Part of a small language model's weights: untied embeddings.
Each number is 500 + 50 x the weight over its row's rms, rounded and kept within 0 to 999. Layers, rows and columns count from 0. Numbers have three digits each. The size before them is the row's rms in percent of the matrix's.

# up: layer 10 MLP up, 704x256, rms 0.0678, rows 520-586, columns 64-127
# down: layer 10 MLP down (transposed), 704x256, rms 0.0641, rows 520-586, columns 64-127
# gate: layer 10 MLP gate, 704x256, rms 0.0698, rows 521-586, columns 64-127
up520 113:531498564485466473441436497441527536513493443449560458486482562477546504419495518551474434532517421550480526548492427427467508596534441495399447450478530496559538526503485490417455475466496520
down520 116:430523508472476560446514498541507478466506577558538488532516485491525535403512497537439414542556510510512524450463530425547466575549551470450542519481463455477504461458589484510458477489504548
gate521 100:459509538450436404459385506467524457520552586405455442588534543514466532468510514481540468506523417517500513439446471560467506467527545572499419559537495470583567486530475467446520510494597426
up521 106:557509520392524431540391525450490472491452573485487526464522608545476414530598517612486516556566422497522539445407479499514467569506458467485522484508488435456502475421484548504403523478498515
down521 113:552504461501489552505526508529531464502518472354406459471521507589464432544525491488492503495416507459503575518409541532441505435420429528503577488510365584454482502499409499486435572464482497
gate522 080:539519515509541470436480426435513598519496431482498568596542553494434502524627455463567476590461552427531446414482493547504554494459463501521518559530554494495547533433477558378435431574548488
up522 083:527459456587448374509571410444518495588470499473478549619458494502458548560673552346623499523476546355508406517490525452533485469523455428492565490431465471416606512537482633444520491521487476
down522 091:574460511491520438565568516570472445550497476545588507415469496463538432567509502451534546507526525512440470521477494482538415546508424463496500513445499484435501489543511446535463494480529402
gate523 103:520516485488466612503483509494425578503491469466507529527520503474525524415406540624447598496527559513552557490514471456603524503530429463485527518587507419543527521435607480528512544418544479
up523 106:575482470510473582479486546509436522481510496487484468442506585433435633485554547505505467434471539507538525559487457362550534480452434449550533498531522502580517558543509515547538448538484502
down523 111:493480513557470541467497488527543449572475334461447562470488570469516651555536540393527464390525518470485555495458466515557554455528432513539479503467437445559523582448526519448436586628419492
gate524 119:501529536521554485516500522524495423416504515544488422529562463550448549405559482506509492454463533486494471520500588465512485524421586534484450499510501569488492526398540503478446416515523477
up524 119:529507513508532519457585549516468470491461474555559436432476490579468507529582413437531513565525538501545525492497526455597500537460537462558513490472550559471496454393479477495574528460551545
down524 107:492474477515517540520520539522451490495428488493492488419545563488477518528580454498573522484485530497534507601409452511558472497487505466545416458498515543477503427456522509479450506493585556
gate525 076:485505447525535462532475536507335540531590507466546650503530543436522566548520574514513496435543433555483472529567443438563435459474448487583462483515557468554429489453414443540535532498538528
up525 087:458505420433500525471539558419468479563449516550520504588521442509534449468543471491500335581555389416505584413517506528454463488512551508533459488467481472527505505537494452488504547575514419
down525 078:549522593573554415495466352488503546535509456451427502483506515465478451524593488422484456433452495491472463487427484472565536506519474452408550524522423429488487475475562449408440562420493540
gate526 090:527511521567485547548584503440480555451546477544546433541480514468569494496535493593446413426479544477502461502526565547415461501579400512391523539420459437571395541508543542441430463535487523
up526 095:492499523516491483468450438460462575478568355478474494471627533520522497448541436486529480420499442535395453581476532399517550463486444494545483468509553581462550505536506491579484424495500456
down526 098:531470432521469409498462502480536445568545462530479533558557498539456513575482460464492501498603516456429480537491443479488412523439448482443537374559539497436573409431471402534529491472455490
gate527 118:514545484525568445588476515579560478472587488530484614476575457469412486446490486539517537522547492543527606443565534419480578561526539506514548552502523538557487520438483496441446551618553519
up527 110:531484543439404548481511427503379545521536514540470557448335483508497504525550572485493437507500417550454456480446511484492577485511506532508461499501551459472457564550542517551515443541446558
down527 117:503520547451481510522550481507456598480495470512467516511483522556560539579511461503515454431488557558533443507543508460470514578425587458525606489521423414398565539397483488543434452528485546
gate528 109:514515500538551555500435476566490497527513516494480483520477501493448437614382533520531459563543393552509513466567636492535535511458549636544590572502463503475401525562537477495442414510487513
up528 109:572529464546559453604521429518355485569517483470475515559540550498417511454437559503473492557526432578496503481557515433519429557491536512617494535514503559554387485449468490515496418494511510
down528 107:460532450548487558563432423540441479541455615602470472497432575430502424484423480541486495526560484548495488504568579405549494475607519462531617492515447585506438477494448471498550505466440424
gate529 096:461604583514541555507527451586540447509462560442561443390463502513591543529505511499491458532540547474462439499422541509480461546457535539503528522480468512495537522541444504455571512552529497
up529 097:475480570587521555531654467471416485557472473488570574527454472451534536507451468544483538519497558529497496465536481490492452484522444490379452537507519486542523521416567534470558449429475490
down529 101:588453536551529426514542556457523492503542618534512421514539550519440528587527455514626434551618517437527466536553515409494494521524566601527591483550597452553534530467558461465470416436428542
gate530 109:497499563499534496504533567577507446460454474511554506579511538424568463417557502630493580558588533513468585502622490503407553458573461495518593499495563493416556570491531497438527342487559438
up530 110:542475459515518548430461440524549423574355528534424490538544480512467410503525391428498531401504482498533467448424454456513432488492521407494562465525547484439503451553546575502527546457458499
down530 110:538406466409479485474393570436530469592493419539436524482519504433527470612539475539588541502516435561515513476404528610467435468390443454418473487497525478516571512495532574462492554464548475
gate531 102:429517493501551397486523463526496474435514418606524479591428548462599472584411467508505487512517567454551499526427499432506488597525559512447430452572471490500432569562546420522466446552447495
up531 105:545429531573463453559419462549401483438525498493408513551485527430610457536490404477474552545449510527548484535406489525549422517599427550462520522400410419455567462553558492469480486506536436
down531 108:530519460563532511519430487479511523475474466555471480445467475473496424453455526518506484411454483482558493480571469470551483576516438532408530473439449475478506455559492500496536486406558502
gate532 105:477538426526542503555469525487545578488543585473626524587490563572546425499518544528544517524589484448628537484516604503466544516396564586554475551403536383493461532558474467426507432585510463
up532 108:531506447525457508541539487486516479472485516466455484507416560465501539590550600532539561531477606457521555460475575541449557468500497449472497562502525472574542554549509449530537468543506401
down532 112:457541499431522422504476548549457432413537503436476499450436488421517489454457510437512496429453502555449588553446596546438474500571387502452481549561521500415442594487412535515473513574473540
gate533 109:441490575455540586531534471578519634512522473471538428468539504483469496471533519506508553415458520475555524428442550527467548425472503536610571376461474503545527535553588528447500495456451529
up533 105:567393534492480547628386456448512554471583546475514488510499542518539374444443501488512570445520464524468498454416575474505442480519497443473517490477562521525458576513544604572469445522422600
down533 109:461415521541538524504531538518484469560403525505573498452518455400483528451441530469472542505540554437445442470474504572521578540578384561415524483445541537580476551602525490553483507566554523
gate534 121:496427396514533495527491546599462528558418584459483485498460489521572448508459572505452477500496461471555430423508589511423504541501387464545473518466543504477535496529465420503497523504437454
up534 107:470456568476475501507457462445472610514512517467543495547561570474500535595564502542549486482500476496491414480417471506484452503532551397538381542482528530556503440415492467521403447514479537
down534 110:530519606497528398469568546605493481436451495564568521459600516517530560562470550481516531532487467540541588509575518533439549413559558629566483470579481559487418547502547484535508456545474535
gate535 084:531552568470516582549432529423542581434477577520534489468517557538472572480504483432587498529512496432504570481541549556490545553513489508536474554542441598398434515505518498439509485508478499
up535 099:448473486501514389485516509428476410442495494465440587511458486471424423477425394526325519563453438532551516404417588507530491449449643510466478476543551488560529516527554528559542557559530490
down535 099:487543497489439536484414464431554484520485594538552478487548566447467508469500447492452513454461518600487514460582509568438435456445505525484438471539516584469490533418470522468495414465514460
gate536 082:444520503537540546565417505549572540467481509498502488543517523483495518561465506536515485467572470471551500444499538521552531544362465516496543492626490499478508463497468480477533500475578559
up536 081:459516488505530570477607437590493520505537460535540522434455511481551552549460440522422516488545466514524395454508426522460563548533401419550562598475405360501510499517511524578522520515489555
down536 094:453526480528509546505555522621504574460533420459478585553455534528438447497485437450519480481565490489449529480460505496503517538474495497524563525428517546508458520462557511451454476546496572
gate537 112:465564489440507482459528537509596532497458355462553504509531552509507461454537531543482533489470593490444419437495443431521500520514515443515530516451528418457436534470529480479583472528532448
up537 109:483575489440522517522555478516606498510497568576610577578381436524404535475502517422455506493546494443517552500417503520459497485465568547532488596453433438623562551495425478448615548542461511
down537 114:524441479491565525459490609490540558462504469515476462473402460556447559517492466526494520491430506554466548465474485515495560491519562522501474534503613527509461633425442474576565483594486422
gate538 079:579487524387513543529499497496524432416508536500561454427465548508430469427445502501403510499510469426484528566502564505463595408391535568554472552463524519558524544505583596557522545541483502
up538 097:507563490480462502512526525476432566556492478509467597543483438498574571503630547528556384664452639472446475542490488484480518482555549518441536504552458480441410509472476380476449455604546475
down538 088:548461455577478481558474588519508512523493526522489594519544434486505421533525446463484451535519526471447540534391449511491491480530465502450482507621530531560555591482493497489449439532487563
gate539 089:475531455490521415475493477462480523500474473676556517553484494507484500450541482500533462413513557470399458519422519549492547506538558497547461491395574478581499512515483474521534514497526535
up539 097:471578565472508553400646473464432511478478569457486458421534548488522515454516499489577618463455512528520434457615427498507513507468478464535494562520454569502539592494428530452523512436537493
down539 102:492532529526469512463547538481504590583432493487425549531522516464392432510493464652554547471496424490484568486517485426489568513543456411511561550518504459511557487465507492415511488507486443
gate540 103:496494501533498510429428515556474589566529510458439467580484497479498499477480554583482529536536482484530459491555519419459542447425476495552529499456504474422418528502506416433506428505502525
up540 106:478503466535525537402502454480540492611494551514481431461523480533526506502404449488507551558516534529501548580607434471566472620545508533533455494523536545467507465508464534519495440503573499
down540 110:544551432468497544466500439552442522523467585419490536591463497532504489530464439375505503494460526507436576463450581450512340486366532441569543553512517485492452468446452449509475496503505501
gate541 118:445564535475473568486425543458454351524504502459475509494520495462486485562463502576510588452503549461605511482542481490511472522370433531555534540593480463455548462498529535547404501523438479
up541 107:473505535464486551525577465492467535469489513535474431551510453432597469585546525554467516495583595487548487489489591434465497517419514577472435499574559475486513480394501425504532469517493497
down541 113:479549456481556484488557527503451480472415453550531459473485489561522570484401529500525533488529493466546501504514564485538526495429517459556516475419455586535456491452460505535453499442448520
gate542 103:415500562409487547445494545513573487434567497508454551532503537546498501527446478478398500581434453525464642487488475544506428508527594453485471517503560509528461478595479457549494507493516530
up542 103:539481430480505491384435439519490526471538440464492521544492401525499512485524477408528498556509440549547564485584455477506391530494503459487449483492516583510517606485426546457470455527564471
down542 109:508592443533470589494505542559529423461509457472505462574537490520540501499511579529401480478501421534483473449431507537519465479435500493510462535509494415482555488452532482412534513486531514
gate543 081:412514436432516441466472486480555497509544522520464556480523535434415456557484398449470450478520458495526516486469576569474580566495555449425510567526443500594443570536507454483540415526597496
up543 083:436423555479493470528457523499531490504528552480554509476549547479472506513512462405486485509498462482479470509480431524486505491587517351437495505440540568515481480603435511562608491456528498
down543 094:506487490452501497546552525539626448587606560488445499487505465489467556596508539449579460458527462590473484498513593503616430445505537468523460497485524482536512482461437425488548553475504462
gate544 100:475583523534487446500451517431450587509483604524525536441556464467497476560557453468518428479510578555504541485493358552454609446485484479426504513405559465433440517463503416537504496520543561
up544 100:530484507537462538544485487495519382560527491517581544564578466509512502437495587517388492547514449469546539552579425468470506554448389459513499525500519509460482485500495565499459545486535508
down544 099:432528482518515492564475442521472493453461414451565499478430520556427517512404485429497479526468434445507534464448538489442487480447467454523492549571520471548556564538542530429565507411470500
gate545 106:583484414462630530543521509411549503509453541575510499458333505455466532533449531477371520468534512453472476375493453482468498472462542370522462481538459480553480506510467484486473473561525454
up545 104:478492453515501378565466585544512512518559443528560540493473445453586527490585527524569449379479591564516543499447552456482487511521474569561609515522481356533463551464506514492491495486477441
down545 108:445509542554520426561567520449541508517492536631514471509483595550482480526436516461463534506530547497553473448480508517485515615569462491509580609496627488491503430555476513557564519470518458
gate546 095:513504478517610445532548542518509542532494531550550459566481594478499479545460533613549468478557501461508562490482554482487587611475430465518468514476535404585443516501477378533489545532436523
up546 097:499486574562477508578429565406550514495437470453476470608480459543468545482590409489489390463554433435490475416463449446569557545428491480506511526494530491604538389571507453470489532492446483
down546 102:396511474509497522505506477586472380424449538516523462442411477541540456535533470493445468498538440495450471526450517533523546580461481450473508437511567468471513480541532510589503425523500582
gate547 101:545516489441472499537472463490527644506540515525460408525522515516493409553545432488466475462525569570471436523561517513562455470475471498508480570511545479492530489546489410472488442470527467
up547 103:512531546518569468512449526412556445442491418574461583406488432506498516511436514537465503494590473497435552516574495533559564559470601526428439557509482489444525487486500489504486522578475566
down547 104:515581525615453492556446454409452443522524486523463459490447498485525443540532378520474504477467435563529420560554502521539570396530644564482589496433533484495610416422475463525481435505523497
gate548 107:500547453501535548527507492587565512490538460552550492552488585509506428441497503548503453477561537562501409535508497507520475502572540462488563488517561505492497547462426529343501520469528500
up548 099:540433504455510524529492520415492550567502492536531568528558537457535461467531509511435489606542441417459472372452555529522514374471531446568548414465562454472609501531498608527536497488552469
down548 105:525488534563469600567547547359466364501437443473450495497501473485497529561470448474477509427494450618498518493508506478492503434536410485331447480504351466496598566556487551531547449488426459
gate549 122:492440444498496494555424573466508446563454469510604531502531508555415457503460477484454503461555483475449541518512485440476444477429491443508441560506440566459465507497526510549415563539528542
up549 108:505535515531554454410601482427470492418426548531575494477476543459471525542564419491484516536586569578518582466460606500439506499525594485537542480468556604513545532460467565430515454521421511
down549 118:493534521615454502486539450488447561551494400543516377556533523668534478523520440498493498496498397507439494535437474532452503491459492436502508488531504495479517482470463432582451456554532527
gate550 093:533531457421412532475531554528547513489487562426604503475579477504523475477622536477589564480370496450448537500548506509512451580527428576476466512450496506532502530424487495591436560589483521
up550 101:520465440460582512508436477488478405449494586531509523397501478566549504391593552438557507475449574488498548543483484501505517472551581460465463486529484452508547477419502518491472507504524480
down550 102:493521463492570391532428492424611590525476554328456518511484493487591412448565537365463406494478433473488459520554475535482424464573425455459482486381505440550461473451477466500497436600483516
gate551 095:505511527529480534487425479483490538579487397490630416533493469425435457481485524545520506527458424502525522505482518564615528493560538575565465485468421533573491502400527528526520499513525530
up551 096:562472497422486648595557609431450500511585522461491492493520492628488573483535548527495567530476530492546532462480437472481553435538536496480438420522477560517574480465541482527528575548543493
down551 087:488515545427470444475463536616548498612509519573583529524464439398491543534541452475540485428547492523494431538495531516555531464500483510590535511478498456512469460495533482492422452506459471
gate552 112:468485544412492545547510529435561500441389477542520461449509564504550419414524502548493541482528552547516553473499533503464473475504581509531464539547500621494461468549394498480477570630453547
up552 105:460425464500445532433472504437599580528447504491425539442460453523599470407462465516438460564514477483535491497517468457523552419541611578477488490521490507443405474459395525538457493522447340
down552 108:520517463504459415498499477519430532529612477422500446515541535496448560576608518506510471521502474482495466575405455520486579525392455484457419480425516508496573527524520558497532454421531452
gate553 108:497530585436498475666581487506520387496456459506533486534532601504515372435558527520521442503474528452611432436493443558499453469528385456513497396525546533491488497472465453459519439539497556
up553 110:512480523458502471591493499426619514626503565422465429602445575505476473604519582460526461515582382460580508456486568570475459469422508493426567522454615476495550488498471504487567543538539507
down553 109:476466442541505488568431538513475488584507501482508496545527517501429472555639521489512603518505502489373513514454408463487491494479459484467490473505474531472509603454504500435487551392447398
gate554 099:499579508476592524531542432542586487548499439573517447464402517417494469531452567535533466456529484508566521461432462551525506533417540592487502509498507446522488601428559493542484443546475554
up554 126:517508453555563532591524458472545526513458450488525511461489555459557535498441435549538522525533496479641526489527503561506510509500558532466475497478494502482373540420491468441511487568473585
down554 074:458547492520633526484537438510503476472469386542531482508480562459480511484502518532526444487493536479514540450487493561500467506498500485508557525502478537497477554460489504499435454532501526
gate555 077:497465466487443559422576508460527446523534589485521565512517541506550496532540536477499553480480508552446455456593456503561429501413478462562471526556456519464521539586444508564541479465527500
up555 090:508434552489527430518581480507438424564452532529595489417545542497535419544434553506596504528569512496589373405519379453530455504521438527410448547453520580399520539446419516538524517532459526
down555 084:496446435467378577475464504466463457481633489444405629574468493491517524440483452541408492468520527472580608494546528554490510541539517477470457524572506583451534533433570524460504541517456470
gate556 105:466491409542535551504497443477490532542499574563542445454479466486568489496473462487497562429515509463615417496478546454479586480492570419540446560543426496432497457480549509490468460570549502
up556 099:489514440430528517555654559498525563553443540658526479495504504477422432498543534454451568486446573459582462459458471477558512514498581540501514358516429492512426534445541476394531536516581475
down556 106:418461499503566469514445491528540497462444491355502428464419464496485419551512448494459484483620472487478489500435380516543596486554562598454443530477575559521486460433499515527446476502496512
gate557 114:462527461516518517517545508564533531519497544454581419567563536481512543514424562566494408498559528480467384590499567513378567550500440404518493509499436509455579437475613504484552471484507520
up557 103:561509532545479479471409525465405538427555429452480511499426499464468452433476458532498530499492437569515476465567449551551412470373481479539541578501504485541527530434490477391497565498528573
down557 109:487494466492481507566497423512500507508463514381574512538618597552420466425457556519470462450439522562521581496442571419471421481469503421480385393572442446422563564437590497518539410416506500
gate558 133:523510566419584449437484474435488530562566424579585508531535555480496510537505450612526422489558497471516568464487547500489523494468512534464443450474464578546467480512576506442394425492528478
up558 117:550535515475554378523560459497507483520487581466554466457381461499509508475474476507463402511580435481553372436528433508516480496438648461458406496500490492437503457571459511478565448436499543
down558 113:433491483498496451544520496504568576458464556436504522543481492576532473498488544479437506467453504556565440505483471524533452519468579509516527485467446480422494530524380509432535494442547541
gate559 101:481432499461479490513535459639495538539515407649463556507550486564425525449571509537467540532447422481505521526425599488561522552385440442510528411492504531447464544498594492552446537567520550
up559 105:413528474452509516538499411465546449468617493510513464454495498499537466511511597444530481429513650571490489482509417444455517509557531407512533525519495501497422459492550493472572513467490514
down559 103:496534454557490439452470463482525494524463511468460535595410528522540464519506483502451456489562535456497410546526490446475535504526482515401557440519551491585493447516431500484635428461489410
gate560 116:438513479501472513478484447521509470466400412587496432576532463485441488445602467559501366496481493484480497566458548447462455530486564532509518458475516581551439471448565521523486546565523516
up560 105:491425527527537465513481428488505535388440582531510498536520410455488528509547498540400487496518509522509484449514606483565557421548469523485537530492528459506479497459501449399536498406528522
down560 113:507473465512532482557483465496491571459519539504560484541497467531540448551379412598619596485486481436397429498390507519556437476546465430391550415521473556532476446499482496522570590494531488
gate561 112:520514573544541493540517456487537477513557510487497501463523508527448520504533444450540500529550508475571566513553509612402562481427461465598485614475471545482444520495527590519409485539511481
up561 103:576582518522540417500522469564536468525447473510495476432507486456483550531487416423530636479425505491486472485517516479497504514463530488518516461463477564456556557465384483453435465478574512
down561 097:407496466530469502500511461505418559464477477486485514508439524485528506489526463397579536531517502463494488484521513449578434509510516481523540529517416466578501523415540551504438655440481468
gate562 109:523476408443550438536502520469563546480503403511448451492554596486555412409450553507523488469501474437499471478529469515449554501477504622524482450496418572445502547450534502432476548585547482
up562 103:505512556544428588560571472492502528571529467480444418596445456549467523549477458516427499531484444464456538541468484464480489511387569531512552601580492543476466507555448508562535532440428497
down562 101:357467556527449474602518496443650525440493330405520536497548524450537450522474462519472475510517492502477516543486526521482522434589495543497454495525432578503490529494485551453482564498479384
gate563 098:447538444524477510491493441505428480511601434480507489452507509444485476497464526409485576614523487493448417512463502438418538453485502495481490438447402518502475512492491412471492453559450444
up563 098:530537532561510463419483521512530528528459448587505386488423491414468419520496566537515442485455563503458540582455403508517390496493521561501651517514536486436534516557526490560550580503488466
down563 094:519524467499483563472600440459488551414490553530505602493500450460461556369420454547478468467506424507435444497550458462519518473507537529512565494508474529463544391456387524458552464408532546
gate564 094:547517523513560451543532465462499526539572532512487445536556563479434549520544489518463468467447544524505431537491460542538510510550495505510600459447456382443526577455611541482549496499540496
up564 099:504534410556569422500451462478460439520494514521502546469518513532499493548450484505494507612479494518540448557533467464567496565507460587472386454446524496472509507526482436568603468457424599
down564 102:465454477500447527474529550544509520463456431511520520474465413483563482455458524546540550480477551479498556459479561504467477485484463486473510496619506563506404422490412505528515520589540560
gate565 120:445607502455467393488541519449479467473483476477528463475491463431504508526497479561568446487600549507518474476455507514516536448326499545479597469548543462421482674561551485389521437608536466
up565 113:445478518528495458472428529453484407565521534511482513543489557555462466530536518464476637577515489476471437494457472564549417547456481467445502424469571443630434477445471530449478523501559420
down565 111:459503467524508527552434400437565495521531480541528582480535476519548501546541505560512491518489485563531423434508607580471441584574611470548488486482469518412491392447479462514504459508519434
gate566 103:491492479427549510439522525511437510455560402546461458408579553492527512516487499514439476540450479466459566519579457595489591518436514497484495478532549446527407529434455455425545451456524501
up566 108:473538457499488472603496474450453479475487418563454562437478498493477526470448457486474467422512533494450546465463537569438537494451517498581443431534421583439517504411515486560460545532386547
down566 110:537481552553543510616478507520370532490447467576398569431420487499504570510474455489386522425449530441486577497497452604416548512509537418512475503527465517440507552501527526527546458551427516
gate567 120:530544452485495471517433514519552521547410493525427526554532565452572471425518514491506536481501485479532451418542471529482457529545470438461428605538576472511441596525475491421505441508473527
up567 114:527476490505449550424474595559492540430477452550423479473481472508513603540595493447492508490480495481449618495594509570538481514481555518529466517500448482530515434641482502546515601572523449
down567 105:544557523515566532507513545509509496531541481455483488493406473555448514543495488461519477499495562566622535451555526541464506508455388533491524522508540504523527563532523548480619475536444472
gate568 088:469496526460477415451499464495507508547482494526480511405546482473601600553411463529440445576547429451438533457513514491520560630515537550570504570528493468486532488567493426529505499546533460
up568 095:571508458440537497512493467380475479437504483447548505503516508517471494533455507544543545549517502450412624503569447522530403431432578469408438533493463549496498561476516539459493525495587509
down568 094:495481482482387456604553482562566576485480466491444527497502518468554475482512418533516572496449490385458560494515496533459563478501463510516554530531582590557526557603487589488515508510429608
gate569 082:551515446567507564488428542412471523481544513542502554536550504472540560442523523501558469485449519484543516475596529493595516475495427527499559493523468479393476473543421539505448440624444459
up569 101:521495533393487501551545448530578380551511513490454526457510528418439516571466417481474510384479392536529581477515495495465501471556427465542488559549560538502503530624490464455523501497511461
down569 097:440505514476447604552532486537519578489435456465485562503478563431390488576557479447494487512471497429503535422527476487478535524542481505585452512549485525679457490448474540507531528540501497
gate570 100:462450534455468463446444537504520472414478519581574594506559533358508430581602466558430499542558496564482517505532515521506501486499501451497475480514459506565496563543527482427512501543532468
up570 103:469521523467495518498583502558452527518567493534602575371573487401606506575626503490524460550519511478496420528388437515454521509485475389526430405487505471502533535513536461439573477459603554
down570 105:505466571465499553551528436571538511583556482560474550510425508513593382368486512644458456540480564501551549585488520534430599426539506571536422553484476465492514524481480531439570534413565564
gate571 101:514541574444487627531498524505485575495414532591527494494522543518477505475594535515375477524511538494503591482536560558517539573504444522475476561506462479472511533502524435442515495478392526
up571 103:517515522563449485445426554397550505421542418458425459493599509442536476460519488442527472577484487498538472439368455527484480560512488483549622457437465614470535510475455514467509539550516496
down571 111:460475404497485476435513500415526474524576414514522528626533501522497380532506465493511514538545465539452485451524500490473501381449469459475493528481502556510434440460435552504533552522555449
gate572 107:479491481456498475495471360490420584490498576491538419481543463450440500505487555508500496501451474505439539508425420484526429532425483505435502526485501511492432426500602560439490525535541488
up572 104:412538503532469476459479515507435517426475458502396541501574457559563571542421492488451389546548476482518405540513570453472492495548547474580471501482553502521580518432474465452475499438491437
down572 107:493525501481475476552541534479490548548437535558516532499510499601497465497491487487405472511454539512461420532463476519493484449522484480442596570533577486458487535464514565540433412481552554
gate573 112:524491568429456470498424573560458566516533456537561525500576536513503516520567540425481531481518397486497435410449527580482463533480493517482537555522481479511485503482472518562411493520549443
up573 109:452514431453507477604457455640445527526442529522492511532444529470500458569545569394490477529506509532456446566501457512558409515476479451453478469463524508425420485437562511531529573616405552
down573 110:492584543425553405558446518528562419476440514427466437425523472568399582526523471442527531439523519504541550508541481475482431469434458513482450477526545526478502521518557449553499568517475575
gate574 071:576465510541508528417524481504460492486502490464500481534502531489483466578584475506506528482522534573481427473410335567571522429492387476496544508393469507525473504503505496465474485524507454
up574 085:531484496462615563519505561484617494467509424523426477468526473539506563479445556491521415571620476483471527492464616546501519506481559529463475589567463515504512510529472528553523518518544527
down574 080:508578521579616415463575458466562435495405520506490470492408570480492490442506483492523458435527408535524541509429476587562529464461581571476496495384556418492468537513446516551524473484586467
gate575 071:477497444532472547510444603520470573476430474477544570589566571544609475426575523558494510529522550433497561469529514544490551454444541522532517503514409499567548497448409504534495491475484458
up575 081:424492478595411460452560516542486517540466482483441499493506494527622571489564672474599621462488546406493501506536527539550529465516503492514466467423409575442604504521482523648494506480437467
down575 093:542536496468467477492534506577456405528441553562464487400522463480560546508551653406620531409516499446488422504549460521496462516516469492531508603393445544388506446575535542657462552500470563
gate576 105:425492517570507521476460451523458521492424451524522480628475538469478416505371517515405471522509419600427545585438464520504518515544374473524507575535502538512460553486556573565540520505477470
up576 095:486524519455461421486437571411593463419580462466470535467581546531493488467527445481511467495406557517474550470476408476465448555472470503403472467424448503472519547536535394409553511423564517
down576 087:442528426595535576647485404480504498528485535452527501520517528432503468522499469467447449442497457510463543571503535423562460487590471415435523476494548514535462494470603512546468533503448533
gate577 111:541489483443556514507458610443353449590523494525560478501403535515428601505555507558426443506570542485525423416515439472519526472409562512489535489477550442506555601557492525480463426519445475
up577 103:539461440516482571423591464474587352497486567548521470489487596486536530483452551450472463528468545496454495517510476516542468458430488430491526539496574518521624479483485385505438423506527496
down577 108:416501463599486529481489550422539556512521535561511520527531535447549454506420522454518563518461451544489491506466595485492484443543476541494603548571581508559466476479478521527547537544503503
gate578 111:472503471497550498531430494540473460505450580513480472435507544468496499471620500453449397528479454620547423420481478547441505560484500434543512517500438517434519483479481489426501588517374459
up578 103:472453449503526456445410478416431494496545535482560517516555509455404451444470579508535448486580496524469445539491516531491539430568409482489471498463457620632515495520530592439567444456520488
down578 101:503469432565428502564428493508438480501443422443441523449461549596581568477534537485536550506498459495477428543471493466496555366468430497510437523549461583499449469422352442480657530511504437
gate579 093:526516446590538497480532473568516527521468507535437398502377463555498475499519530530545561536581473450531539501429517584430477511506532579475476578509468542472532546483425513470542468559570488
up579 099:523507606444442462423409504588466458497493439539569511410527479420498567444435487493561462518446492515485507560502406446513452523549611400512615496519445446477471531469487452491528526406500475
down579 103:466520534558401434537480417538525481453465484456427561529496441617477540478472488489540557476528527482489482564539479444553451520467532427515562526536455510475559510470509518455505506492545543
gate580 078:520552494484536454558582522497512510458524546529490528534516587473466438470427608557546415454551499444571488502380536578565547528364469532546487521495507490470429505466460448552510426533507506
up580 072:491493483471495532485408478503577508471514501464520519550511524490441456492636472519491478617463463540526497462544449514460499540534537475471584540552589426533469464422440574363504480517516459
down580 080:538514481529537481551568504469551477463467550510533514577512588582438419457470488535516446505477456461537447491397400527541463531437465486508441478424531443523415475416483519408460515480504567
gate581 105:627452475489513560545499587539519472425576420573507573540486658497470551482507491481499511459472543521446482400521466454604486537535570521465456509564486456521481475560404360536471505596581479
up581 102:453440533557462460514548498433457498503535469426511558447541479488471486431509446493530507470460563547591535457472491486530540543473460604491481499407479442503439482495536563439467506508453438
down581 107:509527434440477494507468528435499530471479498515544536446573506564478605456572481554505527569528485501604404424517477453587529570554480564486491500467496439564501547503557518489532440446461401
gate582 107:484556440410454478532583555469570398479485483471543445501475469464532483456527522467505608462555435444599566527426514478387477520493449466541553476480469439478524532508461492549500492447405484
up582 098:503502502512574494480544563389473402542487589596586476517537454479505537525411332479471507519463519479447492473533561561543409446432487485512484517498533491514468561408447533505537462478498456
down582 103:404399560557473421433421424542528476456480476465570476501451439486585509532476628502503478484548481541456567598480489558515499541458531448585459468550513539467435509622537453480498463532548518
gate583 123:519520588537541385540477514529574491486484392453572391553487486559456483513610520556441503515617437594448572503521443507475529537479469475536474528491465613542487520504481571474454477578496501
up583 106:562542495452429561457503554487454440500473565464519499540583481570449596413534487450497458438518502520539528382438499501608487591462555430463456468465475524456531483497544507455516521444557480
down583 112:517445398447524491442431500477437490443491588631564528505575474534496417485380461521496496467474525419500488573460539485497459572491515456458550506568510426395493429517555501515504491382541464
gate584 116:482545473484617561501545479459526603563399498448545440478508472515479486573439496509557444487579480592535502535511520462459456560468517427605551510454533490469561455492479536441507483504477547
up584 106:501507398395556516499522448406437495500544582434461570458457553530511496563532511535512472561464544426521546456473543555459582430486446496395435451550408494451539492540517415476491559550540474
down584 115:570496455512530483534481471503451453503529649465616552532505476502561490557604530523562504526586567510450460520518480457566482427508486534568554435523551491578468531476523470498522504466628473
gate585 110:451496478516524578492446524548504506569391452461472519560439550453509579538484555487545562497548459463502487521466498464384509654532491476469467524474384479476553481517478451551447519481614548
up585 103:526459447452468407474478493438590467456461406537538507592482532509531462515553436444522457448545471480540454512497514403499520517470489470514462530491528552516475489537493451416503521471502437
down585 110:503474468505475541542518565484453417598598558514493440499510428512476481535502501520450498438531558526415552457551496501551510456417508516612622624472479465463539476451538452576552520535453493
gate586 087:466482496423449485464499478498484579483447465514520545538538574508494414463365418516426486569435490495616550446567449489426517471389461464531550508524520521565468510451466453438557597450489516
up586 089:545472484563539565495441494549518484531551555494575505505388467455517538533509519614583449525540562486482452590446507523506571480593498633486457583545513557568486480492581481492477425597508483
down586 097:460501544451474557512493587495529484485412472410509492640548526518452534469434538486456450530506452476480491490458533498448537532527509522410455439589484460670470516476440549439480554397432549